{
  "rope_fraction": 0.5,
  "parallel_block": false,
  "extras": ["some layers without positions", "some layers without attention", "local attention windows", "shifted keys", "gated attention", "attention sinks", "value embeddings", "hashed n-gram embeddings", "a smear gate", "an embedding shortcut", "learned residual scales", "capped logits"],
  "init": "normal",
  "init_std_o": 0.0122,
  "init_std_up": 0.057,
  "init_std_down": 0.0122,
  "lr_head": 0.00539,
  "decay_shape": "linear",
  "max_seq_len": 1024,
  "dataset": "wikipedia_en"
}
Each number is 500 + 40 x the weight over its row's rms, rounded and kept within 0 to 999. Layers, rows and columns count from 0. Numbers have three digits each. The size before them is the row's rms in percent of the matrix's.

# down: layer 7 MLP down (transposed), 512x128, rms 0.0416, rows 60-112, columns 0-127
# up: layer 7 MLP up, 512x128, rms 0.169, rows 61-112, columns 0-127
down60 104:453477464541465461457455518545546525511519495480498450515540468544489507492521484411554396473532494542458471492513379472476506462515540393569460481513517429551418520488493485505521506505487466504498449444507489483513545497505488463539497500528456496406555466540507522485537487503455469456447512510482466544521591467480527479470395527415505519483524490541551501553533547452452512447461
up61 107:562535433536428469512436479492493564518527516541534524562465510531526580543470493435483471505512527540484533529484494529562408448500546496504543513470530442523493448544444515476490573482495491484441446483518505551512547508556439500462478455473472565490544540471450573535483486528525475477480521539546472563518545481476461525516483596434552503437535588514457476418438504544481500521540
down61 101:474576455527508550560443481564494490550537475527462514519474466503508523479521558433473515498562552451629425492444498463603476494474510431478434554520520503454491552478449523523470478543480542478514536511489535442479477470498530570423496501501468571544523435459538492522493522468540455448398511473465503542503486555531527533477502503527445470453498506474571448539524488490542504500542
up62 096:406509474502501461472374486472475509544514437553445563547506468503515440542513502512464593467552493501511527547533528487473545458537527492561440528515521468528491513489496436532467517519532556486477527498475467574504467475481509551448528513516515561511493489433447469516499445413482553471521592537532494575492462552502467483409455508478511546538541462565513508515485478438580459519513
down62 099:541495497514510546542512454489565514457507555453456486450510540527467511509506537494480506500434444486455495439496412501535508522529440515455575514562450546473486502489488525436525563442508499551474482429526516487510508557526478470568424526533545502517573469530583468519521496527441552465502488548519465519567489484576524502602549487490552429414526455479455481496482476483436518422544
up63 108:477459498453541439506484545464481443504515548482497457554502556508502549466498531494540501555480528480544502547455515509493526558466486490508556512572486548431532472501554604484488476559560465517506412477494522417442476523548518494510522477490493555536511547505506546474504494488522456523600544498449490542546535524417580545523468458468528558584492515485522481530561591495578515435481
down63 104:530500543491446493444486473523483516525493585491529549488468540504522515560457535487493521494455475515481531472540494501539512521492463482558507542542514491495569541536506591589572500519554503510549510525517518454534503496545581524545456610452490457545486523533452536448493493482446547432510472538560535492514502413484407498440440501508503445472472573444521539496479517422579533497562
up64 100:448487436540458527558482503364513465508495514490501467525483527473447483491546492517529504435487516492518518502480505587603480534529467494462544487532457492537453475502537470523470457468457510547485420506539507582551460494446459490559488511469550538523536459433507481535473463533489485481487460531580554545511475601508471469541469491509442451511460477590425553549474470538507475487435
down64 100:517526498506557535452516450559436510466541466552485450496516490532510499513465471536532533541508464482523418525536590495410475445513492502426507471488520468451434490519529532507539546535527400594530554439527450604470470504511461521566500518527466477486425496484480466514493455468521488541532505420542449526549516438504506497556487491513497457528527444407572515545534518523487513516547
up65 110:460589517515479543546489517479482502522526400518489577525549522557464482479442514550511497535479464538490411506485475420507477492463552489513522528529504579469524514533484485509500494560507478518527478405517468482491519515516488462475479460556463525441512540452509420514460600548488516561516527480556485554530447462506473512539526484330499488534467553449488517481553507499435479495488
down65 104:490472507487494554608506517498499497525460402447422550531522487495500533458447540478510497517463521479449471501418524462465592457499435438507568523522531447454448531497506442535563512536420482520470468495480526517491426495474482508502475508455412488494482486497433535486497568444546468458511567462502459455505503501417485592482478429560508514528526479469512500464507580538519520457487
up66 086:445476505439513520545451462515464473464459531621557486525587508546531487553487460470476492519467475521512571395444442483495522512465538511522527538527446451525529480510451501465506499500549505619416474495512541480539420508402503522542536481514488461494540481531446540514526428539501515479532528485531521541516545481437517505495460457470441538460483490560461465510552571489470524472519
down66 092:512586419497487455509510601519533529497502514524449542415515510524481505463494564480512536435504551606416427499491424490519549516493539482483556502505542559567541455507449525471481500477418430487551538519511521506518526529503562490425479501429549473475509500477494520462438557477528446482484494527472420493522499471453492443537472520492522487516575539497517508465532504524543562514425
up67 104:516479524475561512509493561534535473527443527510430592493485487458470457463508495479529516516461468535534475417456464466496491488499545547501483459477559491482598577428526492436505488486532467443520424464505467543472460481531513523481487543520520556411456554522569525505481403442507481471482463565522442456586495550559484485496500500433456501482531519452505533570471512468465467550438
down67 098:472491489492511496457483453496476533535510588503557538471474419465523519556465455453503567463475486493485505498458417530529532636467443445527493479568542500497538452507414523494458436534492455502524573454557548468439554460483472482499449572478486475497524461500550538448543551522459503519530531531488511465538507485515451524504506532444502467523489472403486451422488474476483532453567
up68 102:493500468510450510540485467538482509473484508455525468512598540470614535494468471543477466508429475509437525502479484486506479478502530527547479481522472474568523546479498467491579487458437525473415536489463502475533541499459543453422522466525481478541529464444471411513445414569569447498512475466552457445463503463483486478426544505414456508524511460538534548498436538549491422487504
down68 104:470499536466413417574494451542527543490516485461483601484440485470456429405493503568518492545561525526522469479481516467496479536499512520529511564529523441494499470524449509540468461473562508443559459549529509499526498446550461572495479608500472471448496547491421537505534476492527470537495523545497491466525446465533529495603504516513514455517449472436465525468474421472499473530475
up69 106:602513474497524527543550491517515529559497516529554548529475448507478475546477524483512513524483393478471497531564497444571462497546414578461501452456486528461509458473435435461564503531520510552525444462465500507519448481570516533461420458454508564482458521497524515476507493537415426491477452517534500578466481496522522473534519471423543540568512478504463517515515488594489525483535
down69 104:452493487472453530504481494499415556448471528499559478454491554512512515531543533532540450507490466538441474553490468449571588544519485530481529481546464507420493527553509495474502568481523523464451511508396514528474520498476537573483405456448440483481430507387461485417459549488436494488505480538479566495511474556525443484441533488451466464526537500503549506431515486531500508532494
up70 102:546519407559517561427473602395480537541443473450506531450472452515511510507495536537549537555512505536494516472518575537431475500497452452532469585524417480526496512431505521513503502532513498524511489512545530504468471462518488495504505480520531464468433551464501515514508493453443472498486454524501519516554433530502469505567453424509499479580491494499533461469380455436515500440476
down70 101:534548537452513530497578537490490475454489432448525493546479475461531549495544575489492476489569539575557467504455496563468433488562458522554408491502438519537499494513476573448483564438480501542460462521545473497508514490505560479534535560434463538507504493491547477553469562530519524512520453486547576509486432488491511517481489409469494571469436486545562503455426497457500483523452
up71 096:499471482463474521531456485469446431561519475522487481560479559447553460463501495434590463530442605497482509564447535501466457508516478528512545580487449481513501541527447481532480510498455464467437472553486521485507447543516569461604574494549500514474405556493482486551470473458524484566558562585550485502515497518537549446479493500504475479459538476495511460527533553503514478528468
down71 106:583544508473508519460506513446568545419518538431438482524473615501578433495549529495541465469438546501577491497563521555560499468462529463532501508489536523488487499538525518453482503497484567495532428445445513540522523479436445577525510531522544553531484509460564399435469498494514487532468485520553474502444534524480514477523482533528515563492471508500477441486474540461530514570473
up72 105:478506511521527561570447542557554453543511450562524553493484478516459488494493481448568521596519501492562550473518490477464470527452453455495535505458504537478473502480461478517460464499478503432483485478529503548477545463500513355492527516498440607508521492470513501536474451495461429531458491509456428439460564535473511420523453470459470554510485459576534467538533425479499504540509
down72 103:471527496495454514456511454556537484567555501534552523533503493352539449494462530499532465537469526449503527484512561496521443522467476462490559551512512455476457502439474536543466555565487516581502503558507574490520488536495439497504544523480478491565539508519430533514468484538422498517382561515493499475454519527466455532524598497446535458462465515469535484503549489500454561468478
up73 108:468505490649477453471439448470547470519387532481534542488486479497481468483535446562455526559448495446453516533465535449522538477567490446510556508515477483494492492407459463448534483513527474584563535413506543461570501545497477499442564507461454559471474466501511454485547498546540491569501545499510488456517540464450506541491530482517465486549540480478460496531504494486531526519459
down73 102:495529460551485411490521461474557547472482468516442545549459528541544511520483517588521411516570499464482513576503458503487449531457514506474564491434497430486525516534561564474419450591539435485475500463505461487494495528505477494488459486516490526500520523510480421411479552525487507544509542488527455490607517516447465565459512487477479534463511448517551548497437527462506544431509
up74 101:554450509503474472481546481485468481560465418586546548461504439571479492499426476557502535583545539552513567549523508524449505528566464473567486491563492506432491506484517553539478484524438489470466532512448492483517527474550523450519591448464523553505555501610521473475552470527506487455463465541495524555507476460502552507471500493520507547488571523551495463577502553553537527471495
down74 101:502537437473449494561525435428508546460464490506540505456459464518523550516522446530474495488553421507419508534433531496481450541521485519563493490482437515531485493497482516488452451517535541535481462463475413541557529457527509418588466459517523552441501564438497498477469481473514466548457486452527603455508576486545558524554535534540455422492459498454480500477495533456469460521519
up75 097:478494433505429573519504472457456490477503474568542491506574509508522546507507548473419477512524477521498442468484494470528525529456469523499496493514491513559562482548502511466533444479471547516533510426498571431486562555558461490423500465484467539421502476492363553452539515575540509554535487500495507481502505494586498503532524481553509516451521552503558451446497447504572463421499
down75 102:422463572432559441537466567496528525446586482468454516526497469465503475567547520504486478488429540490485485441525472573470549481532499460510531508473494485503516515468514488466457576495528456434516517552522462498537533423465550533498557481438571447532550529503539455524436507395448507490476524435503544504507462492484455532524472492527549491500462458515501514583563418478502515567509
up76 102:433435528566505456474526549480479491539541624471503515540494413466547462510520506546466531556493445521486397467524434531466528535512418520534531468514519487514457452474469458471460482467500531477534494548523469487464518411545515497540497540546472536450544467528537473544533475536521545506498517508559454512559473477432439501495511495491475522591488480567502530583524525490443433498558
down76 098:482525544445525518468508526456435549498552520475515501541457509487413542571492506437504477476417499479537444502494482490470486550449472544468457538486604517444459455526505519525466446512467533414562467522511563458446554483546360482478498509550509600483481416528524503596538518533505485526498510471458496441494483528482464533512497501474433524508485514541521492537509543467533478471469
up77 103:447489524527472475469406470501410555530471447491429473502505502494486492522483492490519549512498546527419517549519546550556541526486538544567509455555519493499566476545513470482553534470398395521543477516493521552503527529531472498454489471496539640487543528443492438530460492555519499482509483524493451467609536508522481526526538473508515429459551513490532438512479481473485558518508
down77 101:508598539516498519450551453497518503478554458521499476550511475541484519521499509491536506516469516487541557455441532487459515503557569458467579491528452501567590487487446506491437488539474452551534483486435454504455508509531380472533444434473440471539602495520504486491486504472468544448501570474439533577477460461528491416512524464458506502500507543535527578492454495551507454535495
up78 087:635466470490499490440466477473486530488578459472507469509412458570539541525542473559563490490421491487522456439580446488521458468546547507538511469495452550480505460513486534508455496520526553537480530476498472419537551484473540522441556478471492451498542526458490479580481430524472414526543510548518462447432543438456501508500479464448434522506508524514459524527521528504495471465472
down78 095:505534542559455566469489536506472480501478450522538529528464520446445514456519491473478466488485491502495536509491606521539516527536482459493509489504538532455511452450571538410511502483542492433529544557522488526467449477495632591513509505454543511513507455578514482471504498524462529514505526548514469516439448472476544445483477508462520524475532451589497485462536480598542418601517
up79 109:495511472588506484439501434537411498481493482466446479520471522578511526474454423543477452531468557500487456420495513520435451514629497489534486492542558494465547570519483528473566439476449507568507520554509497499493505517480459519450578560501546470515524555521564502508490544524489434554541507514540493472509513540456534480480551506550482502466486435443464436540540495486583482504493
down79 105:549481534557501510462559573526417512477510517490506517470568554538421559473494546527435481492529472521533441511484519510574478427580501512532503530494467459493522463548526544477497523513461514545514503549501519488478476522448489473512532476452501478508510406513528481399521505467385564437525541561479524560533469548460485549510528506612483510505541479491500496553484478517523440520592
up80 106:560569562473482468552522520489512504499414516443481489487454614474529555482422499537510511505520487472510501487480509476566532506455515562470525535554523485549472493519509489499478557520477552524463451451483551490600549468490463522450459550578573526497511467488521458521529470514487537420519534496499489499504444544502575517469438558480540518594546482570471495565506422522521472465430
down80 106:494452420449524512514537479493558480527530482492510444536527554472487503474484500544531504516516532495532504493518586429464523479453472460545543489490435497456541582511529515491489536493529459524474477548532488567471444450538505460556488506514479532522487515543554429510495600507511455487524595467519484497502504431462623545574445553585533403518489527560514471543457515470534534532493
up81 102:528466468445459477499543503364458474535450532503541545477489492543404393534489504546510564491500488475480451441519501477506483441516454433520485545499436492530533495498466561499444526529562535456513525533537435545543518483521464501474532566501484465538483532506560609548438494433523516462553492471429495438486508506517455474514496497467496526485592519486506500581502467484512497512447
down81 102:431533440481496476502488460474524470500528453553558530574495400500520477558457476440527522582562585485492498477507521449472433478508572513523476480389516461521545459463526499436492530529465524503464508468551511469539582567577456473543513475487502536506532480526539489501492564497439453492485529547443505437448500478497494514536425507523499507437469528410474528502532505489558437501519
up82 098:549482432572462468468549465548492511541531491499516503551506395564564536510478518476458498463497511495472485476566528500488484512646511511481447582494495465559444520464482517482526580544470520552516527507528478508514456526503490505498502532454497468587511464481524550525435457559502512512513523477459409552517517589531525502463483498480501469516540464432535499506534544592532477491591
down82 099:516526528479625496532496521450473454485529438547511533566486518479490525544470527492538507482518496472493479546552491515471476515497565510550500437427499501472508532590537528475517541522444428560499487471540428551500542513458484466523506622480438492472505403480490535528456498544502440459485504509512497531505545509530522477508457478542499446465417466519465498599466409574507492528546
up83 097:543472504439482481473485492543509520517499555434481555460475482538576494486493503468482464477475481578537521470504513446448527371546446519499451534442447428470574488487530436538499489525523495569479510592559504499471527430441538485483455491489511519505506539532400393529534458564487470427503526582528525420481501497481489447502531497506471518470556548479455473509510503494504485482470
down83 101:547473459585481464537509529470552466550477512514552451529493517525460518500496517544503553501563530489516542486482506481434464518485477507531562522508421510469472496528469542520593545505562424519469519518516414465477452515535453485518473478593515500546501509441545495513537532499472486588426507457533434482467552423478506558462494460559516419512489583466485537539525472502499407437451
up84 104:473516490470461525427482484560525491508483538552518515447511574474539520595518515531534526570556530561504451448613500557530468509533507490490496422511487537456582407515496504546501412446462509440523502567562541491505506523542492468481509543548490498490429494538498456542553492514491548516429530534453450518531515518416537484442539502540531519501489483542482490551511525421515544528466
down84 099:500600498513534502487524505449438469506560496521533476479534431448511433532501459499463480505547550532480607525526509510463493557442456528482438502558575546462475428512499486463506502486466457511527479468568556457540511483548506540492550473469453514477499518543463447526511482539513526604471450489497516471534509537447500496431486499524492491434422465530537496446539470466524449466366
up85 097:441521456496433500583445488477482423517505508442552437525524531556530399545517537504444488445495524567474509512515453477448526465519525462507542450455515511448519511537539459461531487494477540520508517532417466523517509520502514477535501492466459579501570569492456437529477436526494468474478529479531479497531474485478534472449549472494473436453502441519503575608478624466498493500468
down85 101:428485399554488429496528504452509469466476489511522505476514508534514512492473449547479524473523521537537574515519490501431522460505580478501508504477468568465551470467538463513466602505551509463469531456581467557539489539504553458481539440534514522548472562428555467510507466501476539454495595483506607465418456512558586551535545476531538493521443488459494486509512491486530519503482
up86 098:499497454513514496463443544455529543456455560446477489511498504485504502494399532451553541503501522450489410481559445525436543536501466446463521519481544454510475555468561563534552519509506553479450508521565507474499450458411497421515453520453496594507505580532457509498408504421536488490506471535497501486517529503527472439479440553495476508539624510507505490489505461508540540483525
down86 100:488450507500513515468506532486487447488469428534503458467505535497474476407473524496492433539518494445423481469481449503375525470513458505485470511524472491509514460565506482457463554543558527511474539407531448504517454526527530474540402520509564481486493610470520497490460513524576458469478446522559479480471510491517488468562588521543525547530474516547510476461577489466411503457457
up87 107:552468466457478532565550459479539533486547510541472464558505509521501519555408511485485468476415503548452542520561536510466489498465538553500448555483520446448519537477475509491462528508484520518575507485517481527441449473435519506456574493554452479495503520532495483477573517589483479509516551499543570571520475457488506514515399417521511437467471601483527485539541498484540586544478
down87 109:536527491528529509520549482429542417551530461506429492539457473517473480485518418514547446494474445527489530416502534472505480477484502515473459515529489512456551524572438536504471476531510552508509397446517601538488490501500658483504519490552548519413462505549505434524523506474530470474461475517522491556442479429506496525485521492559515507485445487537528527448503564510566496474498
up88 106:561488521537526535523484468469502479511494485528535558498487448465571487473532565472510490523483559420510517507420546602534538504492434520478544472528588508507467491544487494485433479481515465456489457510516480462560480488556492546537554554496573460446539525511541448478482485480558504546484548515428403502555532530504498420453397472514514549486571514464534485443472494506419505544519
down88 108:505516433476500505531522558544523466498470528467514552551480451485454550523498535491470459563624516509421528447464432523531516461552483470518489464464418511458441520458490489504459479439524481529448508436502517519481462600460523560556476480450504544517506508480586505526530534467451470476449483545477444495442501477557483534547537477466499494533459611494590479536519524446491463523504
up89 096:456479557476403461553535526583488529491537529497470509524450554453494493510500500506400521496513484447520538511463539462528447482526531526579486443463465519453577479492495485463477423427487526499568447527489544440457544514531484519552501467479428519456488514493506528538443471500497518432504491510505549501505456457518531527541462483529550566472461510499521457558570622561444441539498
down89 101:491472455542513498534501435488517523518520547491469500487448503559474542548568537544492503556544496499544544529531572519539414413544422421490520453476478496482505476537470539472542462475510519575423498509516467540477504451505445516590461447543494417540455501561545512460516500488552434471496449486491553423544518488611506501543503492550505479541505502496489501458489543491490573577500
up90 095:535489490468478498505477529435428478546534510555441556485534514490576541469473546523492551542527521489493472473513543487562488513550474485453504511488531567534466527538488520437432536546501494379561529491523562552482468501462496380518558527484486536523501506477505425522512589498550501474413501530572468484427534530555519525546460546491581444463500494469497552434519502525486475529505
down90 103:509486441572485431531534442548447477503486469478531531566499547469516423448501463482489521516464538485462490520532454587469415503555544537491544504469491467461498509449495548518483518483521426498488419551426471474524524447454503499487483461478494536433493622540580530494524432506519545452508515439419528539527479557489498428481436548474425494492532481438539492526488508488483526510500
up91 100:463486425513529489577477516469538457487467512467520513579444471567471491525400498511493542508493486524502478482415494474512552538561449505495450511450468495497476517499579505485477571553476497565488571520497493493473506476465485529565607559567541474483544568601479445475489491539444498507500508475473510473442491487500570449529548514456458440453501487520559525465516515475562483406493
down91 098:484462453504509518492504559584488464519477490456487542444463487478573468465515524499536512567432522445499556535553516559444429460578532478482423444598497521547535444486509514513545496500494503396511485482535489520523492450404483556513480471503550505488497512522475517480496465435534490521551557553501453538492504497416530474549452508523492432481415497460453522546478508550564475541454
up92 097:509509459503497521518469508591527450495539503505500526565525467475590503512461476517504485525496526529448472549563511491549541468521527500503500496533558487467506517467457484553541520448509472472468510496481520497534447532490486493522491537464488537479570379528486474496461417453508510425484515563515557487502453503460520476552478628599564507467555397527482570552519468528458572455456
down92 104:464464509487495449432486518503576497527535576484521559490558493538494533493502484487473577491483529425493481479474547496504493524471461493554517479520498551434541523463484459517498506515484472495584477532501497569549488579463421477529516551549408521471482433580487568461403463447544516484547497458525567508528547480482550490436475468495473448547483523485546512573523461493445429555553
up93 105:442494501528488497480439503490512500482556482490489460469489490566530531475526492491439533512437533497437508537502508565466453523485557514540561399535482540510490500452442514504495526442534481508509553466541535564426516481457528473497478489454476516559434520466497448492525439573485498450521534522557472435423478512519434473416585587484469473519532492524478470500536555470377539495438
down93 106:519554504438481534497504525486447509483522503493495492581465496525466584479529537490547475446514514482563511407501510430481456458552559467551472490519461575487519474452537579570460469536481478564493493496540528477509490549511517572483458477488422613501580559466467495471534464445460513482593463499507499475449504455509448490553468465470446497491559516443527546480556490439512473463530
up94 105:455453544521541468536521427548514501461486528524513554495406521530510494564504500469505535478536484384481474499503519529510469563480543527453532522572485565503520571501493488528501468507535543435489458508510536469456507516467448453459506522539482462454521451466527549455560528439406436489576481441546518497530599462524492486579487551490419495506537440538495506569478475549509558493491
down94 102:494473540517561524523513529471517436535543489409495442541498474529500501495510498525480507534552465515446526496410472528488393505545566551539510564470421531453465515504553502534490519512555537481488461497436465563485505500524420583507459590513502447465468445525469524541434497547417522563514515499466555514534486486547486550483477472510562528448516564462512460444450547521452459483475
up95 098:580533423523531539547513452503512577472547517505551501488613447472470432461446467554419476497501487510474466485550477506496542493508487520467458426505440486502488498551415499479513501551481538528492497523442474538486445537450513544495520539491514486513501544545441453461524533532508485518550543496537523445505557535470517418424420559474582485490466527517437514441496557579501539498509
down95 092:506458550500542444537465560453576517487558537544411541485463549536499468501452538549503433445514503490469545512504458553450488459436505475480568452562509403493483496468448499571533480505603513468462539465531530529536501423552427445470471533494487564491521494471468499537472422445484566469513470527547490454491516508545478564450434459471493457504480501451526467461478484533490493475518
up96 108:493540536552530479455526489473534476455472437553507492483427541538431490480545502542488435506472467560476439493484462530579543440537411535551512471501488498465459462476482368520437456539434482497522427482522532465516483527504440419470468479513467440451516461527533565471524502477437493502526452510482446478514534452530531473453501506485482445498517558545459566549531559522537548508538
down96 099:526526486509465529409484515452501492537437569524483569512488482509470504480450483391461457481491537483497556436491469535501497524489487525487492451487467535515453531459540485497478513569609513471513464499443512491481537537462544540455527514533502519420493563531502580477514525496483484445546473543520555529505468549459456489479510475555475541509445547398443434456405559488473477580547
up97 098:475561445442554448555431532471552480495502451552444491527519466500450412591453498537507475494518452497474528573466550536512550481499478558545520469486505536529487515554516473478537577513561531458522521503480491432429526566490524592477445434500479479430421529559522524494446540486476458500499427486496532486497472486511509464502541489495486560573509456520510428441524551518468523461526
down97 101:482435520496532516506488503465566541546495417575549494483485588493576493450533483493466499508506476464521540551547433504525449552473506511490560464514517472407513520527435468518472543489405488560521524446514577518551484494493426517480551506567504513454501450450486553514522461470511552518536482472458513521440457482493508578502439493514499490523552486430586532503446515521524546552590
up98 111:539469504511490445576432530540498519471543474465498470454508527490541420489495543514443487501486561504480426492491497513469501547449469455461534474513470535494448466470525423475521563478501491502506473459489447418533511486462537492477559520446499461543461532478477569503542421544528455491542571499594493462498581510505494546543438464497468587469555503531584537551581514480467492553427
down98 110:463514469513456483460516516527503515563503504502528501542596535485482483504531558455539550577470537503539495513469562537492515476547485552567567534531500473453506499437456451495509506509492505528516433441471501458513461490481689526469513505536480488449575507509437489534536508466509491496574519559494488439535478511533400471522468433500514553460539530513586476523494448502518455525490
up99 097:536492498491434476509479473516504482607527501537516406462525431473490544544438552526494561528503494491481426511549531544576489470573545506525459513452571498519474533513542595395545547505457500497596458481500511470505496483470488478457527468559542474494454447489553458514506539477465483462497498488456466489498507568459463524493433516519416415505521557549480463479450511474511536506547
down99 096:523474514540474502480445572563545485602477570545510502476466537520534512516549458414538452514530556507492512482532569513520416551530495613475468504529519595502489548494531547512552498513521519516457491508498535506569506469552504411511470487521510486511416498522442502570489497519535454499489509523573495527510451528519406474509465437486504467573500441477462515508492541445470583495508
up100 105:515450500485469520495562473495574483451498494630484551558589489500460468543544491569500421454500536505508557502436529524511434490573490436422467464466472513448445486537517511482572540500429512596474485492450517510497507527477472499488488456509534551531559473557499489450525499506559452551480520468488459539487529500504474475460537487500574583535503537536493514520451489444535550475442
down100 097:463549388506501552534487526569498489539488406541521533494487498508475511478537480549531522521479517477485548481500527508509402556520442483562490511538506660478550427521465527467456484492548499502497510512538512455468497527506536484468513414470498508555500483559507502568454426518487534509537472459444545531515416526487468470529569501512427518456454484494540521463511524474454545562451
up101 102:474550512532486446585508484509476522559552504466539525526490538504544489536503472508451413583524502592537465532534462469476543450535468495565507528454513476502519484430430582506501508475476539533499526443433460492480553526535440487495508502557477453488538510485482472505502507469501429515510470550539544530521571498476478472480401501492520442524510481543590535608504503434568452561467
down101 103:520495475560455536598571488521506525528497490513509399419550526501459471449480570477502493574579496576459508466547567433466504469452415545446539500494511497563546523485506563487526507514508496549512505536464499482487500492494571501523589482506519498468488543442496464519513520542508533494502472476562485500489491612475465468512470484499439477567515453556520520559534449462556450472446
up102 099:465514512508480475478508490592606520446513497498495460552540540486482502496499500546365477460448562403562558494513494496523529529505530514478535476495519485506486501473566495542574543436455569497535509452480547488531529457537549507451475483481505446592505515481437541530459443480524478515460550539584498540434457540495459577529492507512536453527511467511523412502488543458489516536490
down102 100:489514500447529502512517552536466532446485488485423514479572497487462503580456519516504501514547454419531558536572463529494446526464542455516496517549497431438564496515483495487479423476441409459564567491550469522471455473519506527460523544457444477465439465504491439501529522483489487508528480457518554482424477543456489475489489504481462469478471586471548504465455434401471536514591
up103 104:505455421493511518489434492465539505493492403524428503496534539459513489522509490537525500528524456495533532499494529553450511475488501551448509500462525487522518497474498479593488446440533479508527503497483568537456469515512510469461439520468501426530540432526450507496473541563416489563434489480473494435470474456521541546568436519552439453539482512559446469623515599516458550464505
down103 102:484517445519482541507536500512521550502513489455525480459561569528505519538481488490544478477529482558543525498556565481477493505517496609461562458515487529471508435492576516486485526508461463431475478503581466480515452611556509532480543448442541515409475496487407547511469502534511483485472562507584455494557459569540429521540514492464472528498540454510543502485569550436492557530475
up104 111:533517548533521506519512524536467518530448541465530539568473447517481531533478467465498517574488427481488492558468488568463422467563523487480505522509525574579496489532526445527447525552482450487491473465467453499496524471505521472485517578532502545539563448481520506468488462591503521511511558472572612522515540520441514480550547534458519564612509467507450455413516479450452494474484
down104 107:432541508487561556540477534518450446464482495567602509550484440489506467476459536461493460523553510506554558584537502429459461491513561585486493502493490521540491485522497466531500512534539519551508474485460466415462534534573466465477467574471509554575535521551564481453561477485485504496535482518555507487467522509533495448517489497492485417559450504503436546428486473477541457464421
up105 093:551517491440492525505482444471491537495473483535470512499446551455479485489458611463521428450489552533486508537488483443525459542478575515549507502531502474556478489546537546482530415415483504554393503473515541518511543443478504472512571541431508483528600573508497475524513513576454465480567484562526464516575496514521554483480568494514537509563474467521457469487505461425518518469509
down105 100:548572513443446517542503488471464560540471439457490474466441474506498501496450477547539512472589460484529483498540459526480426575523572460479465508435460486490524451552553527490450504540536411498519528480487480479535529520471446544471526551465417513527442523553466560535505490519506562507475542483507506443549560466442529532536486474448506574471520462485467520559569526503454546432428
up106 075:427499547475555499525485563414491516449449480447456497542586418528510514540465549571490464458440435399514511505492471454502476522483452504516526491457475505530458530530518568444460520456490500519538499549439519492534513520561542475479511525472533501495525477549527506531468525511534560576514440518455413515455462504558497500502439585502386531513473519519475479476445512542458471485456
down106 080:571515496529449509555448424497503492513463523492532481505439479434480408532491512569462460509543473497457426495499451548529486441575463485466481497576471472449517507456450441512481493534520500484418523492485515474571580451474580480550519426459408526493533538531460514535536497512475535510472574471528493540502523529495555431531502532514570467566566513552480566480476465505526524499516
up107 087:523519565424491499440450517540497417501505478498489496500465489541569485482510503488474426483492536411538521471530486531453438510508493480517472497488489505475479535485483460508481409498483452564456490494464521487574489535548438524414547524558492429540551480438540494516411511586502508499574543590516585574569565451530475502513531567525542468460488504500485462493495470554468522497512
down107 096:442482566558505515537558532523436451456546478558447524517430494506520531457528546471591486526447453538424543523488528512529499516386511529424517514501460490494528533489532529508423502439467453570491506611436536519529492424459484495522474576516455495461484481525542513499478530428512542468507517514501463493494469516427553528473522451552507549482489435527519489489503477445546439502528
up108 101:446491457459516477535559523543479541504509553447505577537550486455450492552501478537566486522507476441582525373508493555489528527448527499467430511563512528522432501555485498498464503463534472512519494527506514515530529531530431551502467519503424570544490574480515575497526436470527503563489504472527479482496485543449511473538467523431555578473503440500481427582528478464495553548520
down108 100:547515479505483503439518569472526463503485452479463449455481596594500508477522538403470509442458537511472485546500493503487548538454502489535527459433520478454496455477565489465514479547534522486507498488571478437535475483457470476493524531539549492405467427508529515493426433522572544490471500512472581469414474493490528530434530454596495491520460486531473532445500519534541473421513
up109 102:472545470507486510476518546495445473493472492485484532478535546474492559566521542533471492508600443458548517533457485461529462462548519490555612511522496544481522472518478429535487554520488518501454519450460459497392638503467513435555612502501522494510525539525447502522574496536455548505502508542479529493499520512519503545483455575513510497411509460516485438494464514551544477549505
down109 103:441466481499545446462455477493496527481497495531505552499521551498504602520443502486560491525538457494485521496539480459491531530498486481429560445439500515517501512483519533546400468481530481522518464515424491543490436466459618535484529508535529568454525504515455477528425515483559495434517544511479536502516575479462453510585506571569532478562454559482530443407505493521517468463553
up110 111:456539472516480429529539556544490512470485571548555514466519509559570496529477526490499533476466447506479522480499519494499491502556535517468510492485569524517486460549594495512482555486482534524524555530415511520450489477508512527410520488496466511550477520576539524545379449498395516433512471508537461532476529486481567425545549519475488485504444408510469511464527463471555471513405
down110 111:445425528552492455507586515428473485525488500510444529475515494469515540501453516466489444553460576534447490532483548516501532545475487523472501539439512385505496449529474531497504589495522475426406509524457492440570521532534417456470512491528497497452539496468475495576540508548567522503527558454414537477452489495476515537443539468549486577524478481514505506517454479554494491457549
up111 101:496528463463503453536491459491526451500480449464487513575424486570503504528508500513524507503565435494489485548534439515542476514500550553514514534520472471456423503566488473511439513501549569446516475506550531435499521545541505575531541534554475502527584512498526477462546439553467433560500491499556563529458540536544535477517479574506525489555474498534496462528451597535421535404469
down111 091:477532485462480490447523520497452462555509459475434595413498448477522514552458479497534521486503504518533486517503339502457510477501511488399507507579475504544535559466431501506501545497528500526534444485452537503525514466540527503503439538502503503474501575453503484362424479485497504442461504477460438512468473529520463526478515499516567449430460512539501506452451513522529504515540
up112 100:529440512439548536468493522498502425486515570491491472409541451461466493503457499460492510551545530524549453545511510521517531407560459537454401489485517536507532475509524468472505573448464457566446541467414576449517505488521461548516529475452454500530492490453546519539493420514528533564461523492604547490550496528520497467489500573532543493569502544478554488536508560484520482485513
down112 101:463474452559448497497483479535511486545463497447623480498453483492513400522492500537550538453522499442452524536493491457495477418452469570439509563538547479481466505425485435483492494447499546464496519472512429453567564531563518505560507481471468514508517517531553523486546458474492508476486422443557533452516498474501538489462542544471535495515562533380496435486521514455475457514498